Each number is 128 + 32 x the weight over its row's rms, rounded and kept within 0 to 255. Layers, rows and columns count from 0. Numbers have three digits each. The size before them is the row's rms in percent of the matrix's.

# layer 9 attention query, 64x64, rms 0.228, rows 0-31, columns 0-63
097:172091082166127128173165152141147086115163147136090141122151141080090083115141103102109122104149136164170160099143127094166119177167167153095171060075104120150069127133146173076065111106104119
085:125086106113109119167169114142145168092110089078121090164116125059063157086192136152128139124135153123157158135158150129139098115133125152033193103093095135139096089157129139114082172130084108
082:116106110111164108153154146094157177137163121063125217135132170078148080154151100120145116112200163097156122122177134121169090140129135157094103090132075111167141124104103165120087079107078150
083:107140114072150085128183110150141094155147166122112156127107078079137076134114092115092162173145128121159164089148114149197061126134106112096078103158150097193136094127111170159115073087093124
077:149100125127086122119141061197117160164126155076148074114153068126136144073128140123176144176114162133099112178131117071102121127118094094153084184076172118103124171126126136107177095128176148
100:139147148109056171114095131061132102086080066153145062106097127171094140187093155143102151084153118197109150137108105128118152132123117154187129129175132081124131119159185134134164140137125166
086:120042121052156129143157135183119104130144141155213162138083098141110144139156146156082112131130099113145099087140112104170150068145143075141175101179125118164085147113094082141146123114165118
096:185089087144094095144123154105132114151180114127150121178112129144142208122101146126096210105123173118167096182126163104158125124120186168139090103098137080167083162144100179155142121114162144
074:085179167128132108135132113151121153152079088107154057117125110171130179110106199153159138158060138116079136160088121171083128124127116151179088166139135093118189143122196110117168131122109154
075:145097112153159125148111178138137149065194116139126187134095142099096057155083098064154106127125172141177151102182142176210065152137130126119147115098102141107123097124127146130152127083126138
076:112094198095153098112098139129095104163085120129103091069162110141172092125096120179091119092105180155103147117097133167076134180119171155141110165150156108227141154133143099160123110151101114
086:124134100143092119131086141100119121137181151151113156128124106193114129149108145165124070056097115152164191117179125206162120139078140129124183118111090168168144139149138153147056137189137113
086:087167086179150081164121168124112134144180151096080163095055143163111128128136159164098130095147112069115135103178155161126103107116152123115161089117102135172145111069183097125050141147133108
100:126072105075159144139175122102120089092118106158108148138123154098130123120094085048184078106110134151161208123174119162181144100149156145088131119121108121120092149135059178133151136110074131
101:129140143121148080091099140132132098074075126119192176086089065117212139121145165122156158147114160067096118200114133158065084125112139171111149133137141149100111087157138160128142094114126114
098:095107110156126124126147115126119171088146216101161109123139140105108096155140081097100139187100107135125085154138147091129087141115153185096137111138068132136080068188090132106058150179088136
096:153104119119159058120095163122080156172106103117138099059150069154213123139091144068161156096156156157131098135121173130105114120177148082119101139121156064112121116170156102141105117175132134
086:095165107151067113059158191130110132177172186129142073099116126122112161123158157115131116130137100126126164154124145145119118094144171088183158131210119118106147146168135121117195086106067123
089:152119084129137108075108130146093071144114102121117154079098120133081147123168170115213138164109116155090126097103117121138178141133127139164080131149092075058119123080180141067126130194142144
096:076130093129142117132092150118140140162116110079067168145147199141155199136174106074098094129211084192114147131112104097129135098136166176094116121163171156156122118141120141151108141086110106
102:081143138123133180131170126100120193094126096139176137115147039151114136157081147084108132120084054115138118131138140098090159143129182177109126125092102143102180112088107125097084081099107084
099:121085104092140155167114100075162136089121152156084126102089181110149001165164127126172126109169082131116131153075146125156066133151098108143119118096124083167134155110136148121142120093140147
099:051141171141119064096154191195086132143133060155121123058125154126111122164128121136145140167107114076093132131147126120100097141157090157123149132134117132123156156180133190156088168089156092
093:082137067123162114145090170138109124115100093143135127145155132104082102088203161118111150100071137189152149154137156126134134104132115098111155156126164190210116141109116178045137129116121170
105:086149150144163072182143129101103120169135091149143140155186147133112114077115141133149127133105134159072107222160139193136174106206119161134067142140097143113102146185117111121121113119099104
098:097085148156034117073119126107122100168121111135182168149149107137130105121143143094113106080193122103124132154115151147150093170112176126119065153150139102111133133068128067142135156173123202
095:174105033147115148128158154076131117142125085147124133182074106106142089096126134154098058170113116130090115160072105181172106108166155114147153163117134093157154105134136119092053155119137125
087:115141130105138129200078093135125156107168136139135105153174128090129114083152176099081187181098105055098121079123142118084100135152166109138142118163161047120122125167134158148115148143072168
091:110122116072167091105094122131110109112183054152162116138111058076137168124098085113157156149108080158142134134150151128137106116067138107098070140070173177145129159110183107157172139103117149
090:109115131107107120121174162120122122139062163100135083165132122176117180086127080138116131190102072119149081103167169158137091187127122061110162138131091171141158135131207171135148118153096143
101:149126093141127114078125131109088117104130091180167173128151125142122135069074033108148167072093063127146167106154104099113074140135181130127188130124099082110125146127089096140149137140162161
103:130091098124099117147149111151133066126146088123045125164087075129065126166077125130174158110175117105058144100178144091119156169143156139122157078146157176143136080125126154162135087157140141
# layer 9 attention key, 64x64, rms 0.243, rows 0-31, columns 0-63
092:119127141132093063130106158056188116176216121123125178119125139116148069145171092078077092146174157140106139096155150136150153116140091170123137115126146126131105092116102192161140165117150168
071:099143129089122156100078141067165081129155174107119186111100176128159141108130139063160144068135131152143129126158119115074131093105087129084144102165109118125107170103156152156164204150113196
097:158123109066104177123141089127135154151162162108135148153071135130101095116131124125107089090115119183136150144140121187128130031122185159113122134130092196119125125123113165104097216156080138
100:163174079157102128160113149096164076120154111131134157065141130122117063149130084123103037135149146111158133124183130151155140122117121129057156101181079130122085156110119107109066172137149160
081:130132059098106120103116103040134171138146124112114089084115109134148134125122077115118175096195079147104132090118131081110150063123116167162152100097152173182095128134150108126145166132052141
136:139138114116131155119165106133169102157164130097094153076148137064145071098117106112126062100128169125157132054158161172164116110095121165048118071165103126112118128118148158140114187144075153
088:165168169173131108140117091119107152129077107160093077091137162149101174127143135109087147131158118101165159165112133124148142170086136170138134148072090164071223083134078129087091138093137123
090:104152163139069118162180141094099113136131159160119116095205084099086112165158112097172142128101038113124176088162110151106116141138162132111100132135058124120170132164135153128136145101058148
066:123099135110178106163125165099158118162155115053078158120089138120091156099149120079139127105138112127109121083174153070132171164142141171089141090119084102152105138098142233117140160096097150
102:091112122113064100119140116090188157125140132126106130086115171050061138086141092096108105073138125109132115075173165097166112075153094153071076093142125097107088150127094165113140143122112113
090:092077104154132124140121151150088180100066155139119079200079119163124170088178154109157114138106092123070056134118138116085131137116115086161154130142144148080145139102070101093099090105152149
088:113184135054200172156180132097108081097165095167133108120098088089177112146090152124149162099161143111120084126130094103149145172082145133117133094081127113143122107140172081173112114077096112
124:159178097120131174104151112138162044112108201128108166169141131078116161124118129144107074117139145175175165134173139141128099082092132128097128076140091094145107114134117152144137222121091107
092:139161069201105109078138121145111132122147123114148126117219144110132062149139156151102083122184151118194116094130105122078118102127077132150107106122093180103117121102142083164110145199133152
097:100183151096101097182121160141150125165193115102083201165125105158104128134133109133073103091130133145148110120148131084154170125139100155123060130103140103103126102120147162176133144108138236
100:112117117129131119130069116148095154164093083148149160128131102167096194148122201166166159115079102128077129140096094184184129176126086120168129161123180167139132199088127111143144113090103145
098:107180120092120147135131127097185159093112184081165145141133116092087123141081127145130081130172114057087122098185141099129198145133091121103122121164063139154106150089091182119130170089133158
092:146144097145130092157158126167103108139138126184102180101155174142123062157145133129105104199161122154079105115093159152128153103112064197119133125186088136110102092174148176110102140078147087
092:075123116116079165107154069153107120119127131129163083169129124104132038104090137179080166155105108079165164134104105117200177083137091117132147131152139137119128102159133102158134203090129128
087:105140128135166154141096123196105140109091133102063067126092078114154107141089103140198123141077144121110140118063159119110120110119117107165098233149127120172129101103102132080138079143119145
094:119149143100109079131117195148188106120136103141110162125110155085065122156136151127148125110167186136160124138144038128149044132097152103175127108110093146137099113110147163166142175199125143
090:168138138083109105064164081109111116167200137087146108052138071133125139152124108096094105039108159121115104153093167144107151117161075068128152148137145118076131102116147104119140142153117096
095:178169153160095124190062102174154131116064161110129099128082141119115077122174130077068143117151107184099066111090119165147167137169136137142095131159158110162124153130125133169149158145080130
098:153126111091098086094186160186110100093098082134135048147109098181148160168136074157126138122150117111070149127099115110138063136107067152114200156124125103118157129145108094158133104134116172
091:095112109089096158101114199117154140187095172124154134107143185141132078144170107085106094146153123093138121072119126114076118140157149148132182194133185091096111147070081092154130143088143136
092:136125162134174151162109174131171144131174125121108110041178134125144153107047126147177073121137093112167133086136111123126067060127115128142132118136133125099155080169131115173141134052118094
086:031105169090154091112124121116132136116106158085130131146151124183108129178115062108129200098133141114105120109161144089142096155062102144136120127206130150094133100110091118163144088129144072
088:168149048143088151153176168106117083183113144072140067214153156189063150133090138145141119094105138122152119048112155154158145122119128124120131124128120178138104137115129152101121139133108116
083:168126119088077131183137170159157212082131122177058062166105095144143130126163164142118137120125109081150117141181149128122104134164153136116148119144111139099095110157125099142060165178078113
088:149137084151126088140097130121104106085152116110132120123076156157127136142214140187178115092085138135105142111110114096149110107117111194115096120120064113128125217160061137151091164139121069
090:124153153154155113112125158092216150122125139203154108158150139155120103128152173096161161125115161196178148140096092104159121099131093127077101201149101177120125166135093137185119089106101115
102:157156091071156074119129113141093153067064167154139132148152164120183101101146104171075154106117121095111117116093134104136079133136186068144077153128146144115119161152186152097088143124069135
# layer 9 attention value, 64x64, rms 0.272, rows 0-17, columns 0-63
117:161142139145139110129156162069064086118110134120118109104131134107159092063079149127161134130194138167057106095168122127179138118064090146123171184099161196124133156103150153150133121130094154
120:114140113097124111149113128146156161135118157143141103189112175170062118091061100123155134179170136130145157098140049119140136134149116135098171071158179100120110091129079173157055096152123100
120:121123103092114138146129137120152132196072164146170113114138120134093123141111103142140151221087109134162195117124077164101090103094159229168104148077110114152145142118145157131133137094108174
102:134186142159172080218137104076147162157096130140095164090135114155086140050098186147115147113127133095149123087109139087157126094114099137109146128126085151085132132130122153147075083111076092
125:128141106127133175130115165150075106150117063141130126127056091189155098128107078102129116127121150140148123167126140147110077095145136152177204152060119093113169119135108118142130159172199186
111:137106124097087149065181094134120125195109195115139148082085198124105111157076164130095124180131163099152163098128124153128116133167135135099164168123123172130122083179142114148108099065171127
124:144110102136082156214112123127147115132149152116122109104173124128143147156120167151145087064084100092151152165161180129136106223111092137163175184101133121161101140136055079105144126127130137
113:148155187120109182135108158143094171138118109081125143159109074142128089150135143105219123125146120048125111077160136060122080121160165107109116108082130114136120101092107120144115110181167183
125:211111133171089142127095126143138110088100096140064144137165143141096106156055177109153156103076164110096141159137134075152155137138145133109056098106107105152071148184123136156109138113182134
119:178196118083179128132113095181184139101094142170140152149176105120144132127184097113153117083174137137095122101098095131175051127113134186132108119145099093141119102180145107088114074129099148
118:079075180117080112145134185126150129139126155108127179144104163062178112150118149063151159143137095136134134105133063058148132131091118110107121105150083094113104100155206148122157160160157108
117:083145111170145118033130141070139068117159120139157140125155104101109098114146148087170136127136138149049105137109190153086160135128107153130081155112161079089118142113115096167169142197145130
118:161177114113155078159091123136116135197150142138030144159114112125142146079144147107118127073147063163165128112131105086131158114116062116137119140150155139149141155127128141042082109133183142
116:119152118113133171141122142096114094124138122127110084112150122105141036142112073200145150108108159181073190133104197168126131131182144125172171084175088139135137132118095117161130092090090142
115:129061175141143116125197115150101164103107148097147113162087131080183116095155107107119138106062136061157114165137167112115145079088123134086143150128151129209136103177106127092142154158095091
117:116182132136121146136167134095113083139099157092095148066187074060149122162094140100198186131133169074149118143134152159090119146109133101132117146154143108151095074108152157090085070125153141
123:089144132111119117150147092103104122130116131219120113100116104115094086116150120093128178140151127087076174150107149110179101193073112131114073101190132115157103153073150198135109182108139116
107:130212149170099109108126072147207140107170187093102125119115162160147110107114069138107116076212124124140114148148147112119201099088112160132132132140133171138136127114148124127136076106118179
# layer 9 attention output (transposed), 64x64, rms 0.255, rows 0-17, columns 0-63
108:140168122181164176112093118148134119119090098137122136096061066085118130151102124106096146129152200137134117124101120110177166159136186109107128150103203126092112103137185173069111147107082092
109:118167147138089120132153095130124121098145159103080132209088089151109068115082102134114100167124115183110151092060085100150048077089130154078145076142120129145128152145170138155106124119158137
115:104074119094151159079106121139113145076145172147138110139109144091144096184143137195156078176139173120160120119143140170133100148143105177078149140113138139167153149076200118190092169173114142
093:098132115175157153086143164141133079177082152108118176161097132152106074146131055078090138105129143145141190105146131116151171102131077128174126103136079098063131151169186136154094127095107109
114:145160119156090173141115131092151064084134115097113135172154113139132171155108123112176081103124159084121061149134158118175066163198144092108144148110136134161146100133135122106116173184209141
103:094082098164134123141118156132095193085094144111115115122065101110120145157113148161081134154105212107127128121139185111097022156084118069142129124130120128120135143134156128204129106103138141
114:148130150131112151127158096059123134099139084120132072061113123127134118147059142096107092102158118103091178130170137208097169137089097139164188121099128135107206106129088092118146138112121085
107:131114147199115106162115127132126128147185163081125131160106147145085135074151207151165094083167120094113070114101108113175105153178180100152150124162145118068198115110126125129157138116123084
111:152094136123099135191132128115116095102105111154172099149204183118135152124141145134127169037115155133124119151139134142162141125109134112140200102142052125132182151197193147164129141135095151
114:147103092118096131086126082141166136143174156129162140140151136117173069078133117146216081157115160095137138110206047096154118135116114167168121140105113117092128121118162120104178092139091171
102:153044112165108088109186105172091179088091158158152167155109179156111120134141148124121162157108122159131106110105133141200139127093174133094101138157186101136139119151068081142144170140093160
105:148134156119122128170096120156149079176185113174164117097175089150136136141116173129155121146100138086128119159086191072146232095090145119137091154150172110136109120159163162110147143184122126
108:103149124148111181098137082092106136177107061092062127173136135090111114081167157101127174175161110172140156103146113070158163138156104101161132144158142136140202137157103102100075159144105150
102:148177161081143130155117124140153099099093157186104092088146063113148099104116105194160097105143173147132134140171158185102114167132124191145065143092071133112123125181124109097158121121162085
107:140129166127063154077155148106141161161121177110163206161094159111135115102121136097079159123150162078136111132107134147123135084130153099102165144121111134137087105114018186134110109161082126
107:155139185130134145122091147164064158184112120112166100116094082114086089068107123121154145151139159043112143146145139107144127154117104083103139130064117057091169126139135093166137174128097089
117:111132176095097144091145108197095086111067100162128109109089098103153118131106190125120144091136126117161131109081074146120114132136121189102068139180105088108115136062136156156142173153091183
094:119176136104148153094113127101136118086147141130113083126123123153151109090091096095090148221141180111146165121128096098153174123129158126151098177118088184056124145143123082138081049080139131